{
  "bias": "all",
  "init": "uniform",
  "init_std_qkv": 0.0265,
  "init_std_o": 0.0,
  "init_std_up": 0.0265,
  "beta1": 0.95,
  "schedule": "wsd",
  "final_lr_fraction": 0.05
}
Each number is 500 + 40 x the weight over the matrix's rms, rounded and kept within 0 to 999. Layers, rows and columns count from 0. Numbers have three digits each.

# o: layer 7 attention output (transposed), 256x256, rms 0.0636, rows 216-255, columns 192-255
# v: layer 7 attention value, 256x256, rms 0.0785, rows 217-255, columns 192-255
# up: layer 7 MLP up, 1024x256, rms 0.0922, rows 0-60, columns 192-255
# down: layer 7 MLP down (transposed), 1024x256, rms 0.0791, rows 0-59, columns 192-255
o216:571474613491562485507524488561561525494461438520496524511468484532516542492479459486516541512536503488512475475470587516506506493522489524453539539438493510517461527510500523443499483520483500
v217:503495566561514504541456518502400454574465463465524476521532439502531526452562519461471575518481495484583472505489440431498446515467450556533562508498464515469477498496516519486494536445458508
o217:461443512517493474459532559495475442489513511429481532569518539516526528482481547579481500536519509506467527452579489494503481532596498476491446562469447502529521531533527562539530522462523520
v218:472433537509462509471517500464498518507515563509489544500505531435471474534485526558507473538571530486461461459444514535474517475541490529511483457506491500484522525480469488482485443561544465
o218:413529493499494533492482543499538542449482545459510443496485524536509523487520533467526505465488448476493569429523544489444485448482501430530445445500479533534455520507462496484535481473457556
v219:445479494442486530488488498469545493481506511506500518402492420509464460553516590455586490451545543601556472592471515420421515414510448565514471464489585561516540517482469471525552564555582486
o219:528481511467482587494467425565518560529498475546510445497467536505494556498550522451513481450534447568510586538548525585595509524504426436451494501510519509505544482490475500521452531467491471
v220:521596475485494505493511488532557537520446611558449583503493529527530487521517420466539535496509506472482536504538532515528459479501471498581580444426532506489494530512509590422461414481499498
o220:454476614474593447419476571481492486525560453535413459431497477495515554480501429474481493473482519463462429468501465447563552511523493535505598486525455494488498452505503525539444484614489493
v221:449476539472501461438495508526455523535501517442560482608457481465544472498521526519530464530474594529544531515466557525495474485469451523549520516523565500483423549541510524462533504504498484
o221:513526526531479443510537512534571524495516456452513472525459436478488486527517539542482414478554499523494505500573548471563471490501502473476518492489489502480521463491503484505496537441620483
v222:444509478523570461432506553483477555488406524438500500482558523453470471554487495509499476540538529441513464601470531532500488413514517520553452464601460566452486519451450501434442502475486469
o222:553491492502512544510541540438522466546535457493491541521471443509534534526501541548493501518475502502534458479536566553534492512479494513529536535521453479569437533491488528494589538536471471
v223:539579546509530443495567552511474482506457434408502555563480452488512536477510475458457447475392527436528483461550516568500517554494525468550505516487516460525462505553556538447547477439490515
o223:419474503459486519521508515563479440525501471548509589514556504484525483435476458495509487465457524489451526534530445495500512527589506533496456512492484529445442517550496487516484481479503514
v224:454477466490561471512480514503510446534517489482392429584522535483480506462564438463484495501500490445541458529483532509519460486498573536523490514447513520495528494485558486431501522502466446
o224:508464510525457530500461557492549459481487517512568527569530502472547478453491550482548494487523495489493472523550486522548505445449491546485493453485399592507513504485529518508504550506482533
v225:504522520477436542486534471526495520460456514568475538538430547492506547458450477560487490501443518442418542485518524523527466503473544454500525513438496566562532509530499567490500489531432538
o225:502524509473486497489508524493454548476511514439469594492583519425489507476470453507504482517448475471544431566527488536504467525451484484478504486521469404427528544446480514525533464445552492
v226:471551480461512423471488530575427510512434453486466581501553503540530497512523516467492470484468494451490557474512564550475431602522580490508559429454457537496504494481487497479480541497486519
o226:541533524498451445465454491472513508423552482517559534551552516487479610473471488537547548465547531521488497543495384483495437491489592460516503561535467531545456501491531531509510488504455431
v227:454552558561507468448504449494371454540477546482505506532528445524522481489535469540482586504471499473539491451519502582477524521480562560535541450477504538509483467525519518446461499535554485
o227:511528479457602497485518455520562482565466523547486529456498532513519512462495464587567494504537429528488465479603483507481464465540496525489483563485481485485495502509577547515454596469432633
v228:517438492517520539518493484419597498491469435475512500430484478510527473523579520498484525455505495551573555541472489409448493497542524537477484499495533510522435571508499449515476503514520492
o228:434543507561397510510525526562501446532491498522520507539465592509474486525463524449526418483547497545490488553481504467484527500509525444478458509545515455455532445502488556500477506473560472
v229:490551489503491426478499451510367556530533470496533466483496509433519470470429476445504469550440471452465532450451551540490518550510533453502550529518510557445514520462557508458461524514461588
o229:455497578443526516526507496486455511471469555516612495507531535469505509474550513560513530500513481464496460518528536426461467456514544534507541512481458435575493534477542544497505511474553501
v230:520449526540481446462471491520486490554430465486514334489486506499461492528521529424521481464574516523528524496474457467465455472522489626477515483467494503444558497535528507445468525500559518
o230:433522480475546519543428506441437494425548495519495486579488504514501502482511545482495541507531506493471554474482532516465507454454544475497543515536514504531508418478581489463497490511485457
v231:450588474466479427427481480523552546445530563546512563459489541525547375497380496483474457579521487518490460551564555442513493420529475540460542453558457469561503587461513541529480504492506513
o231:526508417476530595506462580495500526627483472505556512442537518489503528514511514536480573482442426471522438523552582493522480523479523550514442458514491475525529471461423526430521514488435460
v232:515473519498449541521528447480500485519520445503519498515520505485497568447597495492456549470455457448435557480510533499499588518495536558454470579492481484538451468511572480484548464524553500
o232:396546501535469513539544501555527442559602564465495486525522570522497433537528511452492387483549484507398475494517444442519523483489538541448505559420501498435537576469469541510457534512554440
v233:456485476499537518550482523518443561552515501468563488487454513517464514531528510482506548507483479539509507506474533584482522522486454454522478553497456537516457497483494498496522524496528506
o233:519497498549520501438497430519431452529467494520521487495472516473454482531522508480572495470546541466514496403443492555578436472578449483486472506395512508443507488484533444470472559523462545
v234:608572519542494449464468517521487517498559479506547584469583536520517544476524480483536518525497493547458452534517501578441564483504500540484478504525451498442512517459518530507519536476476461
o234:455469485456504540535545473471465497545508482554480530515473514533513489547460522513520533527489502458497454411492550499517436558455611516556476543515512545509483510506448516503504533499474471
v235:548509499498484489476485528453480531522449514429448533443572559565465479542515508593490498503550495534458486504531432555532472468547521593541520529550497531544505478462498566467461484520464441
o235:541538505501538546461507530485473517516541535452514571514474481521510542448455504503530537474468515543490452589560511524503476522457506470493538492520507471449466453492524456525514481465587417
v236:539473508407456462494513480477527450454524414563512563538539444482464491481542521576466431519478489576466466449524489559576527541486493456450521553497505482467549563467603522502598448491491480
o236:539594510483374529502509485526488497477544521518560534473465477508479429430424468504465579506447524567488548567465483515491577528440524584530468445512449501448520435572493528493437492530547506
v237:436615501509526555492466535561472522547536458522501561432460535521484546490521484431554513555435449541546505590490481490518370568447506536501521526510524536455433513467553521515485517498505530
o237:445472473521433486452499399464464512499552491488552505529447528477470456427531491479480467516516561548466514479516440458498509562479493563508498557457494450497474570484483534519455564528552474
v238:454500444463489487469464456525467483556473477515469501511433453534490530541521472507502444591493530541468496517575516536489461521519461452567502500507538469484514513425443556475428455503513568
o238:549452531434472495517508520540545528486496453504598490556515520521547452569529457466528511478473565492508531506517468525509478383546519520497544485518544531489568460448516473474546442501487547
v239:484519545497514528483500489468423528517505541473545502479510475516566532456517490463527502571433526427519546504496526551534492514473460471553476563485512523491453526467637525484503549458506594
o239:496485540511419525486506467530477476480507508462512507506490473506509450498497466529551532532512481515453509528457457487434485472500525503559572462539487448549544488485510470525503508528479537
v240:497467493532496511406451478462553468517500542453504464494463468558505530551508544484549477480493485527528526545533552426530442485499508501537486483520485517469439520442484479525494594463539505
o240:426620473502492431509516538521501467533488457444579477486502504569512474514478494497510508570467525416524483511469479492577567521457515527520544501511502528575512460488504460497524563473498528
v241:528616518492508499479418540488468569500509558490475531498511523552505506443486474505476417508434517592547447482566526481535526478529472547515550489497600487475549475514559523483462406527474494
o241:522442499493529451468464461437548464508491523515559420429512545469471532468462526554457457486493483498515486527490440472428523418527546492460502465602456558469551478495544508516482500510604439
v242:549408526517474554494532468442548440472416510431478508514493504513507443512527483537542590490541542479527500523474506461512502463517473494465469529489518497468503523538462509531491479506593482
o242:490472488549469522556529483523471525465529509555511509474593551565560606516516480524473478544513445443502474438524508512559501464445485523487515512532457518486471482425487506490463493539551586
v243:498512474563495474557530496497494517564532540510564548518508442541472497438564466495466573539515550522538523495472540441447556515474407528462555462482462458537493523542468500474505431526568513
o243:446539488512510483490532489501545479594509481446420354492571559458490505545582566543485498499535464537510536507534437451479487461537599496506546565511495487543561412546418491511506526480525477
v244:489572543521498496515478504485447528521544457517482508530562509568521459443486497492456564497452471486521451514507592511509440521510459551524526480579485414509467486527475485437464516532445521
o244:492479447454428512549425481532591535431513556518484519426561525530462521520538513523440504428522463558441500478509469492504518479508516521521446519529510471513507614492466493499501495568542494
v245:531515601499541430510555468477426521545549498538528488490553519550541488453514461488481512506468557533477447552504510565512519590520518519512472512542496511479441548454490453515509521499534436
o245:499531500541511491497492450574549552492531493578446571531520546455506444409479538499458523528458539454451438485509569485530449445469433503456468461457497499449414496581474581524486520457473547
v246:463542481494513621529520458474547485451552577538393512488451477519505460522519574536520524502516456422471509521584485439524511508527519489409471451440506509513549472417463494507483428476491519
o246:537535424552495514450503609526473527515443477476511517499541497525469517401476413543439503479458462532552518535445486464532478441457413554551502472534489425472596536573504460519547473482561463
v247:477490437558470540458479516506491503546575542518477507487487519471437482474565510511444467534517493469491409488486570496572498418469507533460468540529538502509510516473511560504504451536506475
o247:499514613466525552513538437497472510486511518450500531460482590542488472515444495455473480506478599425489433508484531462454546476500539442424481516454489482546529523457537496504453559484588463
v248:471516512469533450489429530464537515501486514493421543540486558568528484543550465451527413494551496453516504543567528484497529413560447562501550477494517448534494494530523503489504490523457485
o248:481573522517606565538575525490480488548527533490522506508557533492464514529524487505454446553538457518534472513478521465633566520479511520486544485580428530440541463457486472528547472531472434
v249:538459495504505527513532501481476530469421534491468475484521408453477493463496520525507567483503521471541540479371509437447544481499548514471530469446577506502511492547495461486528544546496425
o249:530524506523475509547509478543481500497519507458434521426484561484519593454544503496514407506551487455490583474514453525530524502550493422433521489491445512467516521515503441516570435479519493
v250:445444437498481587463530447520585524511457505488468502561477474543492577531566580556569544493597548469521414510564443360511502411549394541470426523511521482436502492493523530519522443470429548
o250:492482570487384502501418592482391501532552533444455526444532528508582532430429449509497423483516472507560535536450463560453572498480573467498542370393438452491555554499415474597510474545500498
v251:493508503501453471505474518576494481469554490482472541420497551483508428493576532497515476487464477569434524461541555605507464473495470469462481539456536552549519506447474523467521465538486502
o251:485534482500559537516570482496599551494526473488545452536491474490468481507522453505502470538556559504491497567547606422503523499487482551490517476495512448416477444498513470460455519507492510
v252:469507491487578494446450575536458504602456563471475525475562567551488430462489483532520427563534553430495412494496501507498506412504500488492455445538549496469488515511556538460517420540473510
o252:537471545517460538473521444489468544489522502551477543479571514518506498532469620528462520522507505518568493476475496509457512485499576434486569518496521555569463420475523360554504552444424414
v253:444508461542532501517466487475488480445559506532470486555467502540501527478549512575569444504536505483485451465547464548527559517555495458502521476504455509479536479430482510496571417509443488
o253:475556583548513492520529537441490535515508588494513560526509434529471489502480434495494466585484488451518525513492535502494520502491502568479448503479452547544479547490508524478466484495507533
v254:478516489567509512588484488554467584528490571427448532432486445515516427485440475459483483507426452462544539530456552519544483529444569497526524488513447477514452489497471453428493481529520569
o254:528484452475543496419530463405460455530556410514548493516506546552494503562566517502404486567557508519499552468548504546491410502499513471478460558532512505445527510523557509470522562495489445
v255:505551484486455589505470554491511492474533515605484561482476531596489480467496505456429392507530500527475561511458447465573420532531507531495524529434529504538563541543534550487509486511493430
o255:548534452492594493467466460511508526533551503504519474534511500464504484465425354513501460444502506466512501601531501509469523506474510459500453484499480544477456496518539524551507458533553431
up0:455487454540483509455540539492567488456506449551526491493570502496465481505496582519524428523483507478447447530536506502503488456519506595536535531511493491481454482525512567467482445461459471
down0:476499509526442526487579397434517514470559624576448609534509486536459500551519483473528518570478541491487508464538501490531452517521553454496432478499478563514504483556493499511501533461489563
up1:475571520470425502458524502469477414417512448497438448463458448546575499536620474473501508472504495506507449523502424559510416626510497526475454493489559545469496559536499469400455447453549541
down1:579520441472461431510510464484553467449509502488440552526546446486443473473437482501526565517504515538549505494547506519571549468529566526476399498455488517492502504540535502549454467468412523
up2:489458473477504499534477501484507448587487525422552524483454478556552535479490525523496516474511432449501455572445536527429518510476498481495496471533570566538520524471512461476481421544473552
down2:490521495538497464438446504468562457494553497440465591397526432499432543529527452529411563433474518584466404524486469487540462511524438485519468573514540445529532524495456492465501436455506498
up3:525491488517611498491501435535571499531540450415558516489515514528505527479519502520529424495480509513521516556484491487527558511583506522478492523475450551465501541418567543501489576499491478
down3:467487525512487495489451510473497526513502515493537482467484475452484433544522473524492462555548486445525550428510513522495582494511464535510408389487523561537509518577494494496500496487513481
up4:483511531474499532534536481471410526492493513577404476468490483548501465483477499476532484411512527524525484578461505523473475491554499551499489451522528530508452528445420483548487542453487514
down4:516485542498495543505493548466504487511502434471506507525468582475538540577614490496471473456495495492573513481498456458552427514535514469449518484517477483461540469505528506464486495527508495
up5:496473448543440551491479510466499508532578529603523534482471442486450535507523495488460529510625480467534545488448509481490549480513541496508502437484511488527510440530561531450528552542527558
down5:468476557440466431444452549520540525483549539388552442532529573526515485544437503527494543535454463489502484542453529504499502523446455537462524486532463436480475499491537439503512442482467529
up6:487501499490467509530506487476494534502567466457514475550481472482433551518439484581478497498536424598529502510501435515467486511465499484580545463517507503490480526450503487428445486508455536
down6:409505442503380574445458535509464445440481496493496491500501502479484493427529528549516521530463524418526468487486527436577441507466499502524515528493471489500512520443505454516452516527527556
up7:545489459507522515436442502490472573418488485506489532505539421540510460489604553494529497452513431532514458541514479529429488482517555467584444475519509500463506534531461553505457520534458583
down7:489432563473506472465485527464530498473521531495503544475455509495504499497530516463491575449436541490464511469471509430412506471517524509477514521401507446504476464407522485546536471489441535
up8:528547457501477525527514499434548551519426517543556538510469514466502490505561494400423599509498490496541544454522515524431593471519518477522546459529518490503498629560483512492423437526487482
down8:599541456534520451405537576406547520531537551505484499490488534523452479558441484539494562492511437523466561553487516539571445350487474603430515419488494493521443555586561475595550518528476544
up9:401527512492468536466528423439534441531488538482520491574477503471573485460474501509476579507535500579538513474471501562491434581447407511482476504523509432533480425531551466541476486483538516
down9:536450496507481483496517595517587454471497483516516435473554489479411494476554478559508463513518359528534520518519500509492513448528500513509452444545507505476520466449600424495477515581440503
up10:496519504520451532471498511520567459485540543478521439492452463511488543510489530449517530533461502478490506562552557584537528510500522496527443567426509532557475498483479479436460489523443488
down10:600565476468555518493519555451515535550503512421478543408522517464495428511509532487487504532500523601496476492525445569492455476503553474477467487536494542499516514527494515581444507544568517
up11:473500535500524490519491565560492512531455477514536461470540480509533536472504493407516503542484420524576481525490562496484524586491508489564433582496500501533523466434442436457487415492511430
down11:560524490479498493474517533498436595478410541463502541464438521538547496522565525513485487465543574525493546454537463524522530507480530512446545449529573493498535489517562548533512520489516478
up12:487454489522545355500497464523517469495531377464507400480625464585579476495381506462477485495493542419486486530530502453508435437529479509498500523411511586525530520512481473530519455454500508
down12:447545548485512516553522475545526518573548504457467454556498492487475448525421498532495417434523484563494449526497411538516473421458499513499527554446522522457521487490544483474538502518558396
up13:471495462461466533499490508509499504443500425489486503531431533487443527514474549511544531550533448429427506534462495513556488498471482530475443482577522487415493488469534512460507519546503530
down13:492491502563509488485516520500448586529533471532525518524509472547490467494488497518514533501500513492524518480481576465564576493531570542512417504490453519552454483577470509516507489455447503
up14:572525563544492485510484438442540551475502548518429539493548463545596488581502489486492504407513553546501467510548503553444516512527501496461538585479531539463509474527439472513565459510507458
down14:467542383515562470514472454459525552528587538463513452512468457533476506493454537464541473453514458463521555490455480473492437530515470506521526486450474472583463519546550464541362446461485501
up15:564471473493540484425460559477416517473521465533541503499492451440443480489531521578508463482517430565475480488526493473446476493505441480527529531494464568459516509473494510562598499458393501
down15:473495487473561523544540456473513481516541479470509542512491535522528500502476499488437478549533498546554472512448505502422530510495564496492480510533457535515502480477455521422451537468501472
up16:499478456443462533441541548528556496556583443417558507503492490556485471499427525438504491495515512538483485405491555538454460547486571513526532494503448483543498505475515516516461498461496523
down16:494530514550489489571525457536476480526412493526515657524477533497555452491475478447446507545468514457407514538522453468517520491449514432467465529573452487537482562498524493564511577516544467
up17:517467465582544452450454443463520545485547519553561493547564495476452444407502477480575498491532509468490471501460478480521540514469536605417528520458504519489469454498494461507488502438420455
down17:444577444463508476531525554514495455505474482558536553435554471464528464551476431482555509513446498545496467522441517528481524500549462489395560496461494577520456529511503482512534388519466518
up18:447520441614505532532493428511475504533550436601486530507446544364461485532416452505574521428554482555450506512540540490536485524472548476429558471508450521554605605568478530567589520495503505
down18:470424466515501440474473499480505476476572419532558523527454548481443511482456493530489420492497532566567468541516516470479446462444593484520463450512442536523538570520502581617509423551483506
up19:484503523497472494477544514577458500530454509541476455503404549406564526516429519449575470463500586490432523468534531531547458480618518463518509549483537479472546457541488531509501500485465551
down19:486548491502527482492388550536453487528570529507485489493508506542547530483481450424487587509505454438561471550544549432500540476494481472572522568483496472576553470506450527427495605509493453
up20:478520538545423432521429431562513502556453540511480448543487519530557567529531495481416547470494492492504555489505525541471479486517433415539502524504517536520550537504498540523536549547453523
down20:493491513484463438575531558429470469513528427560491526433555468472546487583486464415443572583528494473543501517462541497410487491522520487502492568535417463496530524582537505452542558524460476
up21:475502448544496516516515421466462494478460444486527504509472487516515475459539441475563433540521529456495494528483532570598446506520444526543497464516434582466531449464520522509537556500487492
down21:518480497468452524429406500486478539494447450511501486470493601547436588488519488457510511559537462541543481599494485584479548545469424484488497466477571498478540458520517504487554537479483491
up22:472565553475430500453498545522491435560535471593524511425441524516502426500508512614474503504556416427487565489592502460440489472494557563493540488405525561505578526498551480452510507454559518
down22:449445509492396514542496574444558453517525483486515513484486503437429442486516569474516487482516546569471515436475446501494516562545531496426541537500507512541453487513510469461469401550430509
up23:467485455460494538490501505476533493512455561529524474469478540485508456543488467481433530547460488516532480539499496433543454495526532572537511488506539547464507489494528529497522484478562527
down23:548552483581479498519532505454525449494491466502509492543434438430417546514494486462481480492504489466485521487519477518471560510488471555506556584502497481492466521558507485472512456495452456
up24:532528509528498443588500500516497491491499563548456512483516448450517465494413479484474522506471479487481551517480532541500537478512444504550462482456485435523440496548467453468501449510505583
down24:488506514562485443459449481469518482482477420536488471570526450490391528496499567544508432464500502463455504432520477470494527459548559510509494488464473474515429495482519461551495446508550470
up25:479504556439563520473496514537489516508505545539510453526423490527468479529472485503627451495594487488544532519531560525423494472513481454522573559500438499506489472468494543474538487485506531
down25:473497461527525559413521482537447439558453477517560525517600456578430518523565480531419526527546481490467471586496441499474542457454522467526537478478533505522480463533472537432435523413363487
up26:547498522493519492509484473450488510528457477465544530500483530479535510488429504534503572538479522485487533531542517486471472561485498548511496482452474507443410540483509550508467505481550560
down26:466491464533460468521592388499551479535536538459458466601499429446481446512515389551523487432467562475460522532538556469631571438516505415509516453561551543530461448462540471460439520439477496
up27:434470510541504518524456439502529548518536479529477466505544518501445562494440501484538524489476447582493493495559528504545509480534548455436430425522494514486509535444531492509583523454503592
down27:513453495511452560471470494489461463448488457515483522509455519547434551445470509514475515440432471513561560496494484533549548490503452526519471507472593577481491471505488395477468530429560447
up28:423457484458457525530554473472504539471524555542565520488550464529466463466458497495528587409459519528445515540474508538521479496505520473445572408440509490505537485544472468546530527493439501
down28:570521551463519567523550550481550433493479495501466472497471455575540558544453507451514485495501529512528548522558480479491493528459498526546449543504475503457507578494552490433556426463551598
up29:466567459510552437477468521439547553511514514453536567533472516558462472557554532455482552512486471521582477518516488463476398490501512519533519518424528499523538510478499546489513547488493548
down29:478542515558494436520497463533454526591518470542482544543413462454488485509519463485525450493481556502522442491423486471528483477490531551442382565456513486564535467577571499623537449452545512
up30:450476527441561475507455530536478425484514369451524532541456441535528491448462469459503470508487454432519533539570520569482473556563561517567490408412522544442440509541534525547518528462444512
down30:566543469505412516512494437471470482527497532544528500427539475510457526438506432580530538486485477490481507541461504550559438414511494480479571488522583490457552408539518476506522467508429497
up31:488505520491524520494512561534445547526413541477491481449476558531539591406490551480510458494604520421427580538493469534544471494495490485499497534538527507506459541457519590506403518499488504
down31:510476483467512525441415497566474523507568537527488486442544429538426429483453543521529479537447456481554535492551515550504521536562515503480375516569494516456528472434518449527489496428481426
up32:433495476574590550511424457466473457468501487558625504442444498533491470436511516519461431411483530547447474438519529501543496518479574572415482517467449448485516478464512512514454553413437512
down32:524425558474510493495458509525506459455486548519548446581511448548420526480534521562395414590482559445500473524512496430536512583575511501434452525512453475444418437415469571494500473490572475
up33:539513438511644428488522528513458552501574518543533509518523466542509487527476526498535483527593513449519444491586522500556467557516492557565448494525562467454490430517475499434425484474475507
down33:471468540536450451461464447500534449482632498566540489510546551492517588445477458492460431577533523420518449537482513457478554463553450467469435520520507514456510531507490500514564487460493491
up34:506470480468584521464523462549497558501447478388515473469517567487570568495497480506504520542477588484457517496475566449489541425479552497513466477487473527483471547480523551471540512508522502
down34:530539480452521508480579464495483495484473518522491479561504536466548562582574500458473440559552502532536486504498552505504518488527475462480516480479549527522479486519522496520457514534512490
up35:521500499524532562446458494514509531569506473513522537550520546451516494486559558546436455465480476480525482507470536507469479544511560550535484515473430427459518516481494468419520513523538494
down35:498492572484404494507443466519453402486584514403510465463479506506555544435523532485553550494492480557580507508556458490493478471498535512448477528484497556506499499401555457505457466482429522
up36:530544495582599494442507424492498552485472556450483450475521504535547477562529472462533506446475533474504534523590501521512572514510508488443529470545531548601537427459470494542567537493452557
down36:545524519549544495465522546482523491496500489481493518503487476470528494528495469468453443509557449505526512548523501519577500451512506458518448389505519542451449482518436491487486520579525526
up37:427497444477496527455484445508468510550424518520559444424526475531411467523481481489447531479466451480534531597493464423508531528495573427482480558491542420496502458498427468483522492551516527
down37:472498525592485555475501520499532538478445556477476484484462400513495536556509504442467514480534531464414465472555512523465497540541509509524534520466531512564528443463475457545482451493602504
up38:529511559533488500484473519460464530490483499482454548505597467435532499461506496437488523620510510527510549506442466454476438488476508473412482483582462476520512524495496640500499462487529534
down38:544539514445455488443530449473471459479421584490501521423493399465569434505526532495550474560520558499506514452492504564536478455530427504507512455503473540470472453549501493547500455472513570
up39:492542508577506500545484492530494558434483475477466445439500513420494501489539369532539517454509553512518457446466537444498447476539506496522535579443539493435464565527504498572510523535497453
down39:420457516529459493398469525482491492432533499526546465490474468622513445455466531457517528519425485524606515488591501557510529461423556535435473499489568526469567484536507547481594507473452471
up40:418568513521509494458455449514488500442488515514441501575460542564510479487441445509462475551473542522444491474579468503489428540504488506428498471466529469518531480513398466535544489567527563
down40:529539559453468506569457456466492566511513439530466516492500394498483544515491511544494443504481509591462569464576403418470497508479562553481482485566501499548481446570482538527485488495469530
up41:550483499548437496481445451514537528480436498573553520506533433531503493496517506507494468491533488536447510559495498519463545449458495513550500475465545452539451496504525493515547503510429489
down41:437550468463458540504523504492431505491554508479489472489474553479491481492556555495457519460470497505538529456542443502485511472514558519503480420533518539487542506452488490549457539541484458
up42:535500481464479508417438545482508436486476540510465528537521508471531484504493503606519497481515519483488474485596530501514498536503421543493492472527468534474496540510436472489499456600524470
down42:488549515490458519517470514492463521562455478533492429512460487511558465479515469460544514441455453494536519514487485444520489477420538494539488441475482496616476502418472536489509486482493537
up43:472429500475557497437564608472499498520498485483519529526501497491544483548482519531508462504463531481576547490511509522517526521527501471494531456479478531443471479540444495457470479455535574
down43:439550497479571568490391472514462495579534439552435531425530569557580484441468472477529493529493460451556502465473410528506493445454498466484469418521495450475475468471580448463524495506529502
up44:404483513434552512499517440495547462547457476497456549510482490487511481523556488478497481514523504478451504453512503537515432412469537430488496544416510556486538463516524553490523491553530545
down44:509518548499601495472552523504520449471552529531482513458481533542518472559427462493584519510463512425440466490545436544545496482491541477423510493607495504514529505468503488516535480523540398
up45:448524430499497509444494448442405506528456519417453483493464454528499547522555483484474461505464453492492517534413494524492531505451529428480516544473533492550428517555488546415450529488449491
down45:448532505456473563530448501409537503468466462546515481413533472514477450496522502503500547483476421463529479425470555497502451516526542537636429436417494583560497521452411515537395415487541528
up46:490505554527527501443473490449454465528522525559465516448434515526513525444407487449503548513529501529499473485464535523538525568540501539442541518571507456600461453461601500519582482502502516
down46:529501505437461485460495424465453511419532496481506543446526437534468521496523499480490456517506447489455449531459537490543424530452490514497455561512454506504491429421465492507411433466455571
up47:539457507522585539457537499502484436556492494498473480519512467497514494545510455484445484513500515549559526585527473496467510428515560505438494543486501506540539534481526456478452489400504462
down47:514539492481516484483473497506488622438506502536468524500507520506504550514516447552555543507544536489528459450466506511541455520487468527511522445520441466542518515562539466487586552415502454
up48:461549528506579487449488433521521521497482460524517508504526493488498514484505542518492448409496468534497439526478462472509497480511499550490470533527516501458506489451554544502536490454458476
down48:446446495460527547579529538491511520466524532450526534469543411483505500425449482483517547521490531512453475465497506445474485563480533483471490454456509511488510480549465484500522527562538477
up49:435505512466478488553412413515472477538484488492540441473503507423464490498508472397515558418534492555531501513466532460528504439556525513570528534524511452511520494530464478562548497496504542
down49:540531527502450451442466494454531512467515450531572456493560528558515443558454520438478496557483458533508518449479474479532544522486423514441451585461453475524555512564524525423542517463495600
up50:516489465501507447556491539472541548435505570544483506507575531526545568510542494500521492539500517585478549574524491509489402525518497526397586488470532476517513630484534488512518552491450524
down50:520459489510480533532464474545514424583498474505433501532440431482476586588437516492561630561519489527504558473485501520520465463506506525553501537567518491507519534480516533517464533426517461
up51:501466485559481489528441406588427430443421524508532482549424526510501513508492508465480431460510478416551517574420456536500444505467553490524460530431473508490474468516478501468557515505461507
down51:525493535558495602588527488524524482494515518486548467489501502472537533498477486530571519577485487546475540450411464457486482462497536491513551592513479510554552486481484538561452545607504527
up52:451583520408490478536508546513471510594504500473487473396482523523482515445515502471528479460467429434485590496392549517587484582511512473416451545455515520549448548500526547543540548475503492
down52:527588526477520472492451513539400461446514553510479494500503495505482505489548555500453518482579480474582546483540476546506522529519544558571432564527443476492494535535494471510541567454554531
up53:514612492536578482449461549465508540465527522467447526448479555494548468513501464478494557449571482514532546498438516529476490517507460515588557509453520531519551503474470465466566481489482429
down53:504462568441495507496468507496546467504515436459476474512516540503438453498534525443462475560477521433526526463455460463572499472480546515476535464465504501529469422489547508477478487505486553
up54:533450500506532519545439561495556499511584464510533515466539523503551526491491487498472526527499469439508586473486556502457556597487412532470458488424513567547545483457455519482566528500563437
down54:525582503488425470492620472477493524527523548461499502528559517494523439495488544519486498435468466510480468444505442462453479465467564473482494453574472500470549427452502450507524477515496478
up55:463584474418505486585497472482507521466478606501519499514479560479509520504556482482523442519541504514506469553461536501463491508545476452460518549570552534373482485483456517561512500546522479
down55:527399481543479525470579533459503479505548423522550492492511395478507455522444566446458554463445504541507530464573451505551519496491464484468496461484495418508520507483500483559448513578495542
up56:451525485527493523486427457473529525448522550515422486409519466509533446631537552490529516568520527554506485427443470571502452562414505443469543500502561512445548526488549528568608541504537468
down56:494459400450506549485482494490599526510502588548470536564523505434511482473635452491586560479458528466514471502491478524474501391507450499469461452518518497597494552540414525504522476468510501
up57:548518514529498531564567491455490402521465518583469456538406512517551505423472479429524496525562536476482490490431477487476497485498462488520528490454526497504411539459461497543542561551496450
down57:503522505463422495502519515477393502456461469508511472480521486518449529478483516515452546419448384514503534476471513514485536516562454456501519493596532529477444593508557526539543401591504567
up58:550536395447534555483516502580530477501470494553496571560504470501537436544519552480436483452580498551536483482457467519497422551479563454485508473531475527534470512503511536537526533511483468
down58:454476541501482429455607492575545473498507459490478493463482518397562447526511485500486482516426545458556500536518469557543487554527554506452539438493497470463405500522552512464473469515447501
up59:470506541517585461495515493530491507432447482496537516462581536552472555434498543506509491484535500516548508504531566482554479456487470476515488523517520457519490550487519549474479422521487463
down59:546519517596495567512479552485552477542392483511434492495558519460502496482554542470471426486507516545414506531471466520527514498546501492458472518496515487524471470509497436523467481444475465
up60:507512436445505591552529490504479513594431527523430491504504582462491529553523514496503492549440475505500504535454477484532551513487400475451495436495545495543528513474449467464421474484474499